From a checkpoint of a small transformer trained on Wikipedia.
Size: width 256, 2 heads of 128, MLP 768 squared ReLU, vocabulary 2376, 9.11M parameters.
Each number is 128 + 24 x the weight over its row's rms, rounded and kept within 0 to 255. Layers, rows and columns count from 0. Numbers have three digits each. The size before them is the row's rms in percent of the matrix's.

# layer 8 attention query, 256x256, rms 0.0832, rows 0-54, columns 0-127
078:125119126134129099115129151123100152123139137106086094118146124147114127135112096109158156154135148147172118117121095090146110122177153113122088120083118144134098123135126108117172125148155157100086116132118105077149079128122100118149152126124144134105186119089138136146149167093145130107121152120140118070148105144166128167095115126066150155100102111149131140147090142106137116133130
081:089145104178115143103098144146130148120110128169143130092173143152112114116140181142109127109133085156084123111107138124127172115085143109113103092133136116102134139118125133144130106155115115149116073133108117150181146134125180136130110111125142130105150126122100155115114098108094121158162113070121120153114139111137083124131106142118142154096130126116138116150063108148096137113131
081:143145174166194157180119090111064108125129097137134107163119123170122138117136121143137169130128173103182149119126119123150108143136111063133132114098100132132121144163117133126151085112143153113161137137096081095119112125147147117132109115101128111121123116125099172143152159158109127160138140146142135122128114157164113141126131123113098143119099152140133155127082151104136123120087
079:134117122145158147150106117146135135126115131156139131159138170142139122103104095181138156128130136070128105164133111125112134141128161117112126123161114138128113150126129139159185151141114136095156178153157170132085097142091084082182154137150108127121146112140127142174144153112109092166116140186149100178094116149163114121090124139111124105140121103140107141130090157132161117140074
092:109143117125077142121160130141125110157136104113185138097124143113150097115148126130087110119121059169097137138114165158154131112125130130131131128122148156106141112152152118115142168116164125122069131136087141123162135093134129120142157123091138133143111110135122079108131127120109153152161115130146118132125122146128118135110169160124165101129141097164100138134179121109078124114139
079:159171171100098123126078138130184142121136185123137142098129137098126123126155128122099180111107127128133095154157150161152139127133138106145135129123154161093131086132102144118102148155114163120136118172138158146093090108096142145123144150124169123129122067113114140130123120136151113134182170065113113125146151074143130113132151113179124089126138149155125135124104179133127170149126
099:170153142143158156099114135144147143122114130103172118092120120157127126102106133103116094160116128196145096086156089073147163127105113123131087129083131108122097093101125145112129165138111116144142111165156104121132113072152136114143106141110127141137115123080141129103140135073108143085111148048151113120145105129139135150151142127173129163129136125104137155152112101131126156153137
119:148098123106085140087130141124120128122165134176137141121120138125124117110131146092114125106142132191059125176121160138149100123108170126124120116104147132094081082136179155175125175121150126144099118156109163151109116139123126129121120147153127117112117102135141134103107086110104129138135113138086081115163176136142095172115147168162157096119150105165120136117164137131090132088124
097:113131104131124153086147106099175138094109123087165135091136145131118139142125140140132108091116075162174093124096109096125115108107134183129127125102140119147102100066171138111125142148104147152121110169093151143102112143142133125128150136092116117123157148158101107148166143124143142125155137133141139148111114105150111130126133125154104133117152111098117073101176124123141126126101
113:135105143120125134155097107120138185147128116117139112158138103158100118104116113089130122097121104113105129126115153133131128119139138127143142159129122111118147078090144156112111135137132123115147107071124118126135158136095136145099138133147123109169145152094144099109077105069172124138121087137154144163135104110131137128144129121121120134123139111150154116129152119119150080130123
110:144129127137106138101146071107104139127137146093080101187092134128138159102156142131164145174122107136173083097127085134132130127137172139103083136146103160135122149143098124130138119134123151135149142090121111081144159137139185174143126111127126153110095159098157135127093168114167153081109129124135140130148116104093194106150112076118092148086128139100189138146117094149099145105142
101:113107109109091122142135142103142150109098152135118142088138144140128109136128108122126099145098106137127133116158135123107144116139099097160147118124125071141126082143117128152136161143115110154114112114141161162122084140104147122131144145175093152137166119149089119145188150123108135099120128113117161092133137122132124153099133159144062140117141128100109111107208129125121136169125
118:118151108140128137099138148108128116123135177135131140094154113140140148133129134120084148118136117177136093114140118124143141138110114141106130148087096193149089168104124131168121126114109117144114136141140106155107090069143173076169125122053117119175095086142111118160167139105103114110118140077138126135094136125096146139124126135150142134148131105111126141124117134118058165105118
116:115140178121146144118093105141159157097122143137111142141118120094141144112092129122156175124145126078114132131133084115132159135141115133097108148094058101114197111144118114106111095092104158129135102160147123143091117109120124105149122189129133138175152106131127178149127138197142124141120108163121115119129119099135141152144101096116119114161135164121127136147111133128183110141166
097:137083138098109125117137136099089103114129101081170142138124108150108074111128144105112141156122115099093129168112125161157084139150152143142103132153124155123133103102199139147131158148135151114090100134168124115151144153057102069090132111146137121167103123157104082157114132087154145107148093147133146092154161136086166159139161142128121119136132148136125104102181177127117132116120
110:167111122158152148128118081116118149135132108087137140088149152144135107091081102117144091131105104176151119148162116126117179140135090123141132155118148137144120126102110157105099091119089161129150095117074100124090092154139156112142104140147145161149158124123122124166133145130109140123144141046092114161101104109126136095146130090136099138105114099093160123140118131090159167161113
103:138136123152132121134107147178154151157126139054126115132140139114111095103142133141098129143111131108142107110162163140125150082135101116137127130147128137146114136112126141135137149125130125149130160179150133130124105144157135115129147126135099122154093102132125153124169132133129164079180132133144169146124096135106163155100147129170126099104178131136157101128124149155148199132145
121:123150168110094144066144122173137155091112096097104125164107142109139167129134162161163160136139149128114174146166130177140169157133132164129131140150142111155122170128136125149132106158138102138142091130133138165134125105117127133129140144112108102110156125109110114125119154154125158138161134140168123104147156167130095113123117112059126115165133125180155126086114125140126116157120
104:126070127136095057141145157118128143149182121118109106118105116162099105129125108112128087130104138100148093129097133119134161121096148134155141117154118121106115075092113109176155163165091136090078136150159127135149159109116099141112128121149086126105113170092163105113129067107124125142109092134074182114104133100141144155138138147104113129125119166112117089149157092132133124131113
105:141112112140159117111137148150120094114100124146149137166128072087152162148102136120122170117155131102116115142175128129096160132098147129129120096125121127150151114143116116141117142145097139077122164132127084146101134104076131127142171134109148124099108128135153161133088137115124095128115106102100120125148123113128095139103151100129131077169088127137126184130099163154113139081124
109:097146138149124125138116147131121162118134100185134127100117115058089114158144120188134165137139136130159115112126101112100129116132102115132135164131119130140158142129105132099114126103156126089166165132147162127105138137116119151125127167122098119124149116127142156163152148101177090146100152141126165167138080136159109115145097107121144101140102140116149117189054169137124060099129
096:140144094151122140122124074170166147172144108178111114116106128128123133118097142088122130124113116196082098148090124132159157096151102115134117145101152151164124127163108136090146093114122144119158122128089152130154109153132115166148138126125141097156181145080167138102133126150167063127141147108113174171118143107144137111134115147163150139122180129130150100147130131129173144152136
122:129115129093180132089157109127106151144088108138145096133135086109110086138108111096147159110171100150163147143162137128145130121156108152093103094141159132131145154161110129129137106121095125117131114122133133131138140112136108156172134152125124122101122101135116123126100137155125094152164132140110076148122135156130087126109167126136139081103164079150139107120090141170130103122101
102:133130160118118095102147128128134125122113125111091099151141116108144086141152153127134129139136176164129145143125133172156122102093141150159122083177139152112097162152134138135084122147138166128122126105162094121136120114137141167123138113172105151126142134121142146103104129122133181121121117105135147123186114165107120134095154147153123118102143119145129123105123113149122163106115
104:117102087101163117125150163155146161183126149223166147121107126103167152164116123095092123121143121133121125123132172150079138118177105138125120117138118162132135145170102142108136132138163145099196153177125070107142137103144156075128153149147151151111125181142132121126099136136146119141132123178178110115118113164161128158145161123090153117056145118127122149169159125130125101136121
105:143113119161132146127138136096136139106146098110147137165102125155117123095123076158168118129113095096117151134117058117111162163115135138117151095127116089119063164144134108158134089144109126157148109139157138164119126088150117143146108141139090147091109125154115131098103148136168094135153125183096134118151090064116113153154129159111147168163153131154144155155105128152133156122112
106:106113124107136078103147133107164177149154139138112128120143124126100133160117163116130133131112093112132170133156147134092120123126128154161147127173146111163152149122138100149117105107099129135125182137137132158140126122092121188124114156188113127081132117133121146156104107150112054134142143129096146145117153127160078113129128084123087044107144107156154086110149130155142140145148
104:167067145162115133109148116081166107112155147123094080161140092141126115116126095133141134134139176129118142087126156131175110096133136097097100152095139127116118176097114120134097108134093142134143111093130118157109116122149134119140108122154123162115081081138136143117121090126126140114109160124132137150138125113151163139134095128132152170093140122123128113131139117146069133113144
105:129172109122149128082161112129078143114096072138165131118175117136119136137133136132141126137156178091141076083121116112102147139093145122116138105116083135122136129122141137121149116135182156093109118102103124088177154120181110100082113090108123148104126157124149141093121104112170147102084109113122104098109130155125112150152138129116152172143146129110122097096158101107103135132128
095:138152126128110132093134076098145094108131078154152105154133085120118129115115101141144156099112137142124128126106142152169112098153094137143091120155075133139146101120112169116170108106149121109142163131145143145135125113099100124128140113135148113152080143104120090126100096117117125110121131126142099103114076106098124119176072091132168087153125133179131134089091107172123143141101
109:136142108138112097162120133166153115093073105100133121132163122156078143103130104116111093119122115114123149111139125133199141106146098145149132123116096112095138162102122144106132133164103129136147111125133119146142166121100171106139125086174125135115119154155150131140109100142102113133114119132143145150091139117122162128119140125121146129155165144114103112137136104153147143107102
091:135117100110120139126151113159159120105128088099135144192131101144130139129151140121113127116142131117124149119150125171157096186117156156098158098120132149130108061117089075130109117145114118093136125120161138102142116138177147159120159081147151112111167149108143123105153122137209053073100087145108122124151083135142124101120120113166134142096124163164140110132102154099153123105119
099:143161145107120106121135137120063120105102084177102155090118103110106107138072114091157142140116074106147124115137142134140119089150120125172125113102081180153142143089099149101148108084125126091128152116101097134097116141143155152146073087166115155137090168157086115158077104114107130154093121104112104147063112090182161092113145117147113111126139102124183106157127121179147134142169
103:126127147111146132147100126110142132098089150186143145138124150127119114139146148151136109159127132105142118160115131133168128146106144114130136125111120132111084154113115153141166136113118145151102133141107117154080105154127165135132166142125146156091117101146112127127089123118131134111066156153127142132081116090064145122131129158127129157170075145118102158127120087149112167147155
097:150145124139118165151096121121127115141161126153092116132129145114130114131094119118117112105108119137108174130133084156088113142168115150124128149170169105125129187069152156134138045136126155104127095127139130134105116131144150135152133096101130094111136127123109195139166099134131130129121105126125133165096120081139157135117090147146116136169122133138103139115143069120154120143144
107:137140122120146134075125109138145084145132140132136139198126145152132105132122178108130132155142119157086138129139089105141130115072106133107097103090096171110098127107134147103139091141133113126147077137145096135177124164101095156156118100146112138138147123093112176114131138139115135146111120131119131135113120127158186164126099119117117129123116144140136155109086161109177115138135
109:174154164117159135098100131152154142124175128126103128110097151151144148152157139113128176176106167105146152197138100119136140112167134128147126127109134108158172137111157109131169129137125091130105154127110106098142145131110142117163117132154136107170183120089195108063076100117141144116151116164157107135125090140130125137150102114129156139122085086144155150132122162189129103146137
096:104141158164114123098125154136118114155132151148078154112145153161145133126121133124125131143142104113105118151159116096121159125121124150123162134160133132119090114090114156085092172131106097133150091154093099140167140100107163095168128109117101120130128137148099161157174128153096108095133117119121148139120149137178071098122055140076130096133143116111100098158098141107127142165132
098:142119160117096170130124100120149127159137149134115164123070083116091142159126125117139133128144128102112124136165095132132136140107122126114132139105141173131114114117155131097144110137134148105142130107111118118135133173128130139125119153080114121141166158140087115160154135168118120120149123118105128158132138133115127106126097136095106121128065102118137118166092150131166157125128
101:130136139141144080138161092168149182081144113115102116092166138115125153155109157137136110144139146081141108112171128136157149095136110129063098131090101068138152106164094125103128134148149103148099127109098117178159159152143139160141090166148098165114128165088120150152130171131134099111073169108130105106133145115140147138124090108104111136151131148103161155094106100124134147130100
098:135114167130161127137144129110120106131144119127152126132105139137139156106124159137134135090103097114133141159131097142123125145161158124118131090129097107141142143085117157107148143132099129152144162146121146138125142144118149122102114114110098098141064113127128115129124145156140108164134150159098160134138156092125109113118091184133156131082105106130167128119107133146148098088073
098:146117136091113103136131142095159136136135118109129121129146109140147122082087140137104123137097128169142145152103146150120110105111192119122099116103144138121116086091119114139094130107153147131116118144108130181130152102161092092128129115153134117122103180113199130104120181129147133110148112144146128136161134127159114139114138146112105111130120113168108124129145160114139163094145
102:114151127100121146157105125169099113101159141097121134124166158099110133120122177123145130137109183146146128125101121160105127129076167128094186112115150142154145143123130162094136150141142137140135134146137164118119114110135095165114126143084164137185143141076144120129115139142122106104129092146131135117143117141163147108139119101101167169162139137119141173121042129083116153092126
102:141085109134116122118117110065123123091149115156125126132135149152134119108141151111073164131165100173154108139106162113150136142153124129143136101139131115165069137164116151158118143162091114129114122154180128095132154138109093093141158138128135156090118100106098105130142127104138155116138080122165123138120130114142122125157100132145149124103123158142090142107153103124155151193149
095:109141142113160130137073115143071142185139121078124160131159170097160155116125094137145114091123150109073163129111170140105112130115077144147108168151147092129158117124098129134168124114120087092098122093095165119142152092144126113134143133094129103127137100109164104149109091111121130129110162146150133158122101154136143135135074089083106141121132121142136119179111110136142113122127
105:178128191068155097116127154131122099139166134145143128076107169148158162157156141112093128134131132122139133116128137148080152133152152088135129098121115093150104142138134132112124185139106130108118113120122117132136110153112116130136151135132152127154127158126097163168174127095112116165161105099148131137115172126123129084143185129135119098135112147112132115086131107130096160150110
092:134121123097144119130112151144142137136128153097167152153101102090109135090093087119114088140133124108110103116136129156128092129131139169095127135116109129130106144079097110125172125147151123108135153095122105125158094113107150138181124143119174142124114139094144128108107117119107110090114131106112118098133112136145127140125152086127099135110127088134160154158140121102097101104154
104:103139100137065124103140161149168129141134130132121126164145056133110118122099157094101123125156100132129141122147142092168153124144136117116105101140176126134153150167133132135080141116132093138134190096170149122176124126141091136115106100090104140119121140109133168126127136137142107175151148127106103170138141127131147136127133131125155121116113140144140110138183144147155151166147
077:114136121163098118108131121177148139123183181094117138153144157086123119111147155111098099146113103122129144146158156110105122125168139106147148106126155131130133142103135137186154105106130138079142148177117151149172110122128123106124119139109077093133093156120143130112143168089093168111152087177113116133097118134130168162141091142128156077140131111109127156096154124120129102159129
078:101174127136087129089115149097103145154135115140078120119143152089141105110140113080112145122124137150122147121196077115098139154095119145143162129143102109121138153118118160125131170104152125119147144112154172124139105144103156112139137132148155131129161120138148098113129135125100160130127153103144153120098139139117164103103159142145155163137110131078111166104113124153095133155160
083:130090103135153108116143168139119111147126132114126161164134152128129116134101146184104123127111147093117151158137144152122111150122167107142148135180159147130103151166146099174125104142167095151126160138119101157175099132129082127131102125153090123139124122166133114137124124096078121179137126177113156145123089172171114171142099144112139087142119099148130108158115115086118148111098
084:107120126093114081126130143149151100126119123195107133150150146089125108174091138116114109111124165102097149166104128137092098129128137134094177109158148087123167158098173169154135111133115116112114120154119171149098144166120106136104113109155107149132088173155117154111124096133144110131160119141097164142132127096093085121134089151111145133130174152120104124114118161116140138125160
094:142146102130156175124085145115140119112117132112143131112130158146111123077109123118146118116135087118131110107151057116144124147104125161130125057106124155108127087077116119118134148097110170121133123140164173136107117085147146087118169143121136127125153151119076140163154148070121121115150102092124098136116108113162117108092091105145132164135129131119106108114120142128146140173118
106:160155149173164103128154142157102092184148107129096097206136110123134126135133138158139120139147160094170133134141127103128157139138130093104145139156099135120124168162121135137157104130123093085154159151141079093175075120133126138124095088095117149127068149129142127121159136108110125163117149146162177135111122134112147114146144142104162118138090123122119153135076162141102134135103
094:132144125104141088146131094104095156147124120203122116113164170122110144118104107119123142130129190125149132121089138092102145138118154161126143122153094109131121169117113154167152076161137141106133138133102125127115131163135148140123135151132155109075168166134162145109105094162096130108091163143143116155147120144137125078138134100152121085139142165094132155121145100168122078131160
# layer 8 attention key, 256x256, rms 0.0835, rows 0-53, columns 0-127
078:112136136099111137097141074133142086070133143121139149130106161164127135123079132177108115150134098120111172117095167120117148104127162114133152129135120106134116100144119100112109115148138120117154149123173129160120151116117158139102061157181105125150103124114098122115125098172129125137156094169119132128118101121143163127148123107173094160146095140142077117141133110110106102177132
077:140173123099164149129160106113089082164123118137173124123107106146152135125153162133132137096119169112095078125107138139140129141151103131156127169132134151124114132096129140157115114146117162132120128115140123146100125147145135123144140120112137122142109127133123130135057101146156159142126113103103138099072110098122140154148103161115110108145133109133116109114112108157199118139136
087:134102132113094127106133145094105178122145161154099148083169185189112139123119116144089098102098090116133099142120164089158137138091127092106103125106127099130103135110114117084108103107170133127147115101171140179132115165124143131170123110171120133117160113139113101124094155132120130106090126116118104136126124146109134098134162152087132200113126125092130125130147144160118132131107
083:158131154130141135142135115125131149107165134113154125104102129121121156122137123116109112132119129126118063142126146105114137133149119127087112103125142112134124087119088140121080159110137141136125123091104129121112106137093136146181101155138157115134079132114142092090112161131097118098142152124124154130118133110142106120145123102088106127150113147094128127135095083151054115123110
101:107134121115138125132146130139129114102149129107119134170106088119110148146109168159117145115152125109141156132119125119097147150130113110151127095164132139113154171103128131161158122134123104101099117116105110127131177090142196115138118116086144113138131163133131149110130091099171136136159154120137080100106106151104136142148125134100165113109126118093150129119149124117178147155098
101:095124156141084159134148148158156151074129122103115155098134125151132138102132100144142141094116104176148142101159125110189063148116121135121092140111104146158133119121152144080137115142107153140133097126141160170147172160118151060136116107104097128098190121169116169188127130151126144107096148104145116111105121120104126106116099158107134146130163138120114100166093088141094120122108
093:121133145132150164157103119085112172137123138081105125154109127104106132114110126141160093127110128124150176179186161109137113116102168107152171160175118145137158126182126112112132133110120128132135143155098172120128126125145153168150103125087125139106192140114079117146146111119121154148093144150119139123075129127139111105123138120124131125122088125105100114139088137137129103108119
114:123148119114153136100114119055078133131087131080131111174123101165096142174170129177162114106147095161132137136156105108162140162122105107120105129150108154103124134126157072133162098158132114159102154179144123108155140117157173147126160110082115122149127174144156149119124137082105137114126080100139123115148137114112155119126117152129109177097079090115147144115096159147139105098112
108:158140145153110168105142108107103121137060106108090099115150143152120128105122115150142104129093129135123142109116119083159109162164091151129103151103076157111136147105123140106138054123137147100119096128087114102121108149118147076134133112131120173161184140122151105132087098128148091103118141129126117128119110096134194139106134158143121159145145148133169122122144101141175098139168
102:094120137134112180121111115149120120103137150116137107126106134137130204140074119102150080162164106118156152089107143115071102110163119142177102130143126138142115140124122123098161114139167112155141135160114154154091121125152125112101122174126133146121124112130092082181129117111143135111141141123121139109133141133121189140144117135119160153096107134129122148162161135127131153140147
106:132155147159126119134122114116113148086105131156119091078146141102125143124131127147111133105134138116113153135107155121141124127097097156144107139133124155135135090158130176100120078152091112138107102133123110137058073147111125183119179123143088089093112086100150096168114075136104140101093118125167125160126116112111144156152155135133108155134134143173132151123168063144128115121155
117:138118166138104149127121083146124132126119129117149124114100146123120142100140136107173130112085127133106158109111077099165072131161128138097052166104061158158116132101121178124151099109090171079153108123141152149090135123137099095133162138137132139125189134136141100127120106154105133104114136121140104096117138108122173126112110118134133176156152139140125105132141114132167110083137
099:120152157151158131142067107143135119133119100135142142125200124153133088100177134154143129114110145137096156167146110111154110150112098084143161119134122091121145127086143100104126130102092092151113089149131123115126103174129174112161102092136130133109152129097165139128090123129107085187081092149158113093116146127152105094073151104163128131139113129113116127150150119135136103106123
105:125117149113126136135096148096144091045174165141107097094130148138144138149111139153146146119130160138149097108101149111092097115091089114143102129127146115118112126099120125119188131126095135130101150179116125135144147135138095152140135149097167109080123118092134142108141116117155110148159110120147117148162115153141142149140103159105088129048187125131137150137093175123152143131126
116:133158146139120135147141108109141159130124117146076158112082109155154149169120154112148093158139097140097114136127153140157086141185129158162118166125102142159124124131117112096153126142100125097103096138146122175093141140151149104131153100110145153177172119117102103156143128119125128134084145145171107156089141099139135170139121155115112163126156133087118151164143131163165061098165
095:142109120117099145138116129141131126152123130132156107105109123124088116127125129141119175150122178134149135134178128133160162138099072147128114101152088152174151143152148134144101135096146134139144156161157131127124086153125111095170095116147163172117116118137120103099085139142171136126180107112155119103121143159141141136138083127154189092153081104115166122093137107128161141162181
098:150107158136145114124081119113173137106131164131146154138135139086129122069116127129152123114099155142123135067110121143111158115120115157142131130129135113148125164145042099147097155113153099141133109135132116093137123141119117140155169143123080157126103134147121151148133125116127097183048109117112100130102146123193122143115153120135168143090141129131141149141145108125146138144148
089:131140112108092113118141158108111138139127103065098084135181071151129100129140123152096118148140144151105147164095169115151091092120156096144152128157173105099112086157094176124131161129135150110159145092128118132166152149133131143122116137109108132131138119173134112135101113096094123133144085146115074113168121120134084134137138106149122143156129134140144157157110092146116102098092
114:149144123151125111169090098130137149098167164122150191112154132106124186077136151130128173154114127109104152111151113158148121180154123135130092131081108158158134102106150147142121150082126120142165127094115075130083110143145121121091152142140161172129156134101090098118128150120151115128164106154156115096146143119109153151133122101115137142124163143104116122126152134174110147169084
113:153141128122097170095095124111152153137158146201122137166124138103100154132120138141140158157113159143120103094100110103141147152100089124131091152099082171111130111095113149100145144127124184143153138126109138092168139122105167131128094141113149180097117140108141113090101155117137134128115134125128148078142125092166189143111114135117151113109121115120098148134129141121142158134161
096:128143115141140123111123093090106150120126072083118131125156158098128156121116109104120165069155085118082122168111140122140101116095151130095080140168126127145122096119160095149143147168119138134109099127121166107124118102118123180152152105120089146126135180128159137114149114145126181142103127120174117148128116083146140125138151114103097173097153164145147128137142122119142117078088
110:113131136105169133099112121069128176151086153152131097144116148128141120095130137132140135110139109095158106077146133113124169164099125123159106100184155110143150107156085111144135103091136143122118109150137109138095120108129151173125157147134103188092046123131150116128128132126156107116122150141108136162154131174115143140138147128072146121155086159109144152103189169140139153169110
087:129127163102146107113141126095121141165138098134120095123135105103110096128170122141091105126101156162141130119121134138166134140101146146155116133090135135108153121111126115142111160110155158107167111098166093158138135099146135148108124136111071100115106129170164131116062103136101162138109104101112159145115103107147109141168143147084110169158110178144168156108132102172094165156095
117:140186139116120121132092133114130153117123172065165163120106139109119122145125137092147136140096114145135109127169135123150091135136115124165105136103085157127152098104109103130142113108099133149097100144128103178113139142090112099119153139116106138157132094105098140174122155146102103125126153162138146096102133119136143112145083103150147130173127146140157096153124124105125106103152
115:116112124182121134094116127131150124146151113137109143108129140172121167122142103143179128161078153136154150099105126093122127152119141112100133122134083152097144087148122101157123118168136130129072101109161104164110158136119114140128143079073083144151135190099124144082165108102140103075113119066131140085107139127131154111112107121157097145117146111152106126124131164117107110140089
102:143144140158144149114148097171133113116127163133147148132154119126137088130152133141134151158107124136124167130145127121100118105167127130108103078106108130185180138109159097118141167076118110093163165118123148126102110126115122105132118129166150118174127126108078092148107111107149125123107107100140082127112131137136132091084101071144131128156135116132159083170172143143094093127114
110:114124121100127118134088092129118090127125169120158123122094158116152126117125134144115172095122142168120130100134117155125171167146084115105129103111119177125101133121138122157110124157096158157152129113103110122132111142106192142108128157162102066117124135123147104137165117099162150144136101130096136177099117129109136149162153154160097146135129137095140130094097136153128145115104
105:140113132126117153164088121130134102147114102130125173113079113163118108137138083125153159143157070114125099121085129124122072119134121147112144135108104118157143140114103124125127157117135081129163104127122125159147141160119159109137081090117143079171158130123121104138109161153130094146138141128147131136168163126095154101096105107140158122123092128151146144123120153140166108079110
107:152137074119112159133104128109133158154139146126119151179097146139121101127080162099157119136138147136106136144096110155131139132112124108152103131098143161124140173097116127082153058130135136150115133142100118166120184109110126118109124147113123112138141153141089194134116121192113100114149121128117136111135117099093154117156123104119120113152079137092143159142110067122198097137165
100:095145122119150106158139089158083140149151105130096111146102091124139085112090133128142148104105133098152099189105140141118150116120084096147171116167131126126114155149134123154125127106062084108140145130122131121142131144127122132125122120121109137175113157152108130119111135129109137120088125151163123117155076124129098107124109127130110125126166132121125115120120112100128073084088
109:132101122101139178144161107132092159122175161123097146128142111122106113135095168107146138140112143122117117108120135121099126158136118115123143155090108126145135114114150165102148142123104174146160145129146120148109138108125150087104090175118118105121161118149140172123131164114116128156159068153122115094117144124166107140108113115099083124117154133124137120179154138126091094139120
096:113143133085118116142097122110122082113143110124126174141121074182132092126162158119145185109111146121140142107117115130137134124136112132157120168103207092120100172115153126097149089127106137156056148122126126141135087157130108113139114118167152136134136135145124108130102143090138147120141123135120120109104145148136141093151077119165103113164098124121067113106165111100132156097131
108:103136116127144117104162146124116107121113096139135136142107157071147112125166126107105154162126099160127089140078165179124115149117142138106094104128139141101129116126121154138106127138105150126171160130163113165132176128117123111116114148142115123146127150143129156109178128123087174139183098078146149083128150107131105142178152147137103124113132142113092145082104119133117142098149
106:125145109132130126125171121129112127122165133124098143095154163134138154088106119135144076116110113115099123149114120137074125121149097092095130105128160067112127119120095145104100124121138142117156150073122144203151130126153149097152076099156140125122121123087121154135139136143111117109128158185108195120150153162153095155155133099130131151121139125121119123128113172120124136081150
100:127111152147144075169164142140105116166106134104099097145127152148116097151146107109126071129159121158083116108109110144127190096116128114143176119166146140116097130132132116160172116133135117160161117151097126130105109145125123101091123160106134161122111111104101126143131140123142122113122154092160116129158132141135116088127096105177149123106126131109125126084118119140059137136121
108:121117140131118136152113147092102108120109139136157157113126125102147149123114169104111113139132113111129100092114175114128107133160120096147100121153120133088177120105121153121142115156162138117085119119132110133143176128113148095150156165123117188132118124084107095106116135104125116075117187109124144119149162135102121067124172127131116122150140097140153087143162176121082137119135
101:085142080163087104103109137126144127124103127076093119163158157108142143139119116099101112134143126134134144100103150132141140170124157120108133105133121122086093103158156119157109127126117125128139140127169117124090118107134117170088097131108083151140141133102096120097144134129152116128075153141130138124114153122112166108119171128144125109105108136117105124124152164064119126088098
098:143095125166142109146148153082127156098106126162115085140128120135090132128098102127159088112123169137133149087124124145116120087129143115100091123144115111118093132136122124129119100152149085168142104088137173124122138135097090105128109164123179120162139115098148118124121155142120132153134114122123134114139131132109116150153125157106097139134133100161152146093128127128107102117117
096:087098165108104166103126155107105134114095115151142102103088125155131113146118131142114132151157143137170128118130125116128098134098118137121098092146123160160135134121147114123184153141127158125096096137153133119102114103078126135114108068147145123075085129122143138154145156124114159154101142093137125080145153120093117101102108115110100123113154107113153110062124127138083106127154
107:122118142161095097129114145144118137150131182100133166144153184146152148106101130150111096137123135126141098123112165154132118128109117087156099133156140157155110139150104101120144132067128119113134122125135115102115149095114150156115129160131087129157156120132125160111139178100166098119148036135156170153167115125129131133145123130119162102155133098156109127188094175165133114117179
104:118126107146118105074120123139104147121113135158109151104125166121146116110139135091143123148136129163122122124117161172142127114114123147144102126125173133104119174183156096162122139126144086067180148138082133105095161136126161123147188081130125118140102148139144150157138121127164134144137110189138096103138080105136144122125077114146111088144133148135099134119147160090124133091158
106:110152106180132162082089150148179135103132151095159104130118143165122138134122108102164158102160120090124128150140131141156130153132093107164127137102140132129174113085133128120145096134113089117122153129144093115141108152104099090134096149135089127126129127108079133163123127126113160141151171110135121141173122131078150128160126120098159142143114118163114126114148107119173114115113
104:157104106120130124102119126133142128116115113137130124137131085132117148098122171150135110142138111147146133121134158097142153072113109129158133103088149106143150125154134171164168130120152094131103130078131118107112097125105093098148082181177118196157136104148125155103104127095184095138113155188091101100143107119132162128103125115130146137101130131132114110140107177074143102165143
101:102126146121131129116142132158138124153138142095109122150175122122130117075154123138129136152091135105091190144126098157108154115111112078112166128091117161122123110103091106136118150095129152137116116103100124167160126104167142122121115110079143112113140109119134134134116148098111059122163173141141072127110128130111121143107130090108120118136131132133145144129116141110089123126121
099:085130100138153132110131162115068138154152083116123114139122102095101145120156139135137143122132107149131143084121101140134154144152166103131129114098105141153121135158132143115142142146154158120105115134153092114110098126091105141108116076098101173117138120168128125113101110086132104112081063102124154098170126134079131142101124150118185123120153159131093182108151127114159170122093
107:120120123130122127130134124135147116130133098174125153143184137154134165106125141138073153124131117162101138110138153158143132175091100179133137087106087137134161105151126103129139112131159095148088078117147143123117122110160109156144140146152116131109113123159116122143159109149129159107127154122165196112120107152132150160133132117112099131150116145146080154094147116127117119143098
099:160136143073168140107101105099106132115139151094168156154170138104111135094146158124134165151132143138117141122127164144137080135135054114093092131104100134122155139152143126117153123120143155141121142115094078119168124165151122099144105116114101161123125117107101117150093138118140132142077103124091131134108084129130070050121118134163128120085152132126150125109135076118150151141108
106:101112116171143135129092150116121143140116174121136119106159081121099142132136099142142112115145131117100134126159141082094142134131094131110126123100164137146118130111144127082131116142135173129152103125092104121115154109139125165150146114158149117140122114166128094131137125144125131116117114092096120159093095158147112115163111157125124151134116094129095164101090110106136140142116
070:138129144130167125114144142118119135157135146112128138089105106098095113127090102127149171103162122107120083132105056116070105150183164162084140160063140104114146124123110171104127192109094113129134106126170108123105134143106107126158115122098128141136099114113128133126092140128120145127119167087114147143148125157096139133157145122136122141141175147122130140124162118142073116098103
080:092139129117113115114168133121152162082124136125110108126145135135119148133117105151143164142132103141134130105116153081126050140084117135119129133129111155145156136155094086159166117133145108164127109123113141097147180150125148123150139135113123097107154095117135129136117128162096110110110132087138110123122116129099101142119115141128148146116140131123159106115110152086138133108110
081:115142123138109133147116136118128126094100129095116121145174112162122095082125105075149103155132113117095123114132122112130153112139113133130084117128108120066106108077125148123149155124135126085127111124185101050139099118156200170101136075120124107148148165099176107110130121127153148096140132111172126135141156118150126122142126176131112111155120108112111124134138114136101149113072
093:138142112123159135119111181122123109095095123103157112167147122118123125135158153136123130127147095162142127123166117107178101173117095126122129096160139168107120144102120117168173152151156140120110133124182094120157138127134213140129118125094107134128157159093141170138161118105157186117110113126150098093153119134145141099123141173101133203108087122122146127121138135169103149116112
096:132114116117120107110078147163073158196109163148116120127133154108145142141115131136126169122119126166135203121095147164093087116142111139161149165179106137132166162195119122128144109096117102121148122126095157128087133152144109130134131122121132159133093089143138133186133112158115120143095080110097139139111127145156138136102130154090160150127135133148140117111136127104182122110106
094:111142113115128099108116117149138131164150175155093169117139147099126115130109099121179174142114109138100110094124166125134114116146183132105152110106129127122117114156089133157115157124160089131138133140111131096105090134121127113109138111175129089130052117142133102115124166144123086124125072173155105138118097162147126146104159120124147112138108124111122144133112134100161124124081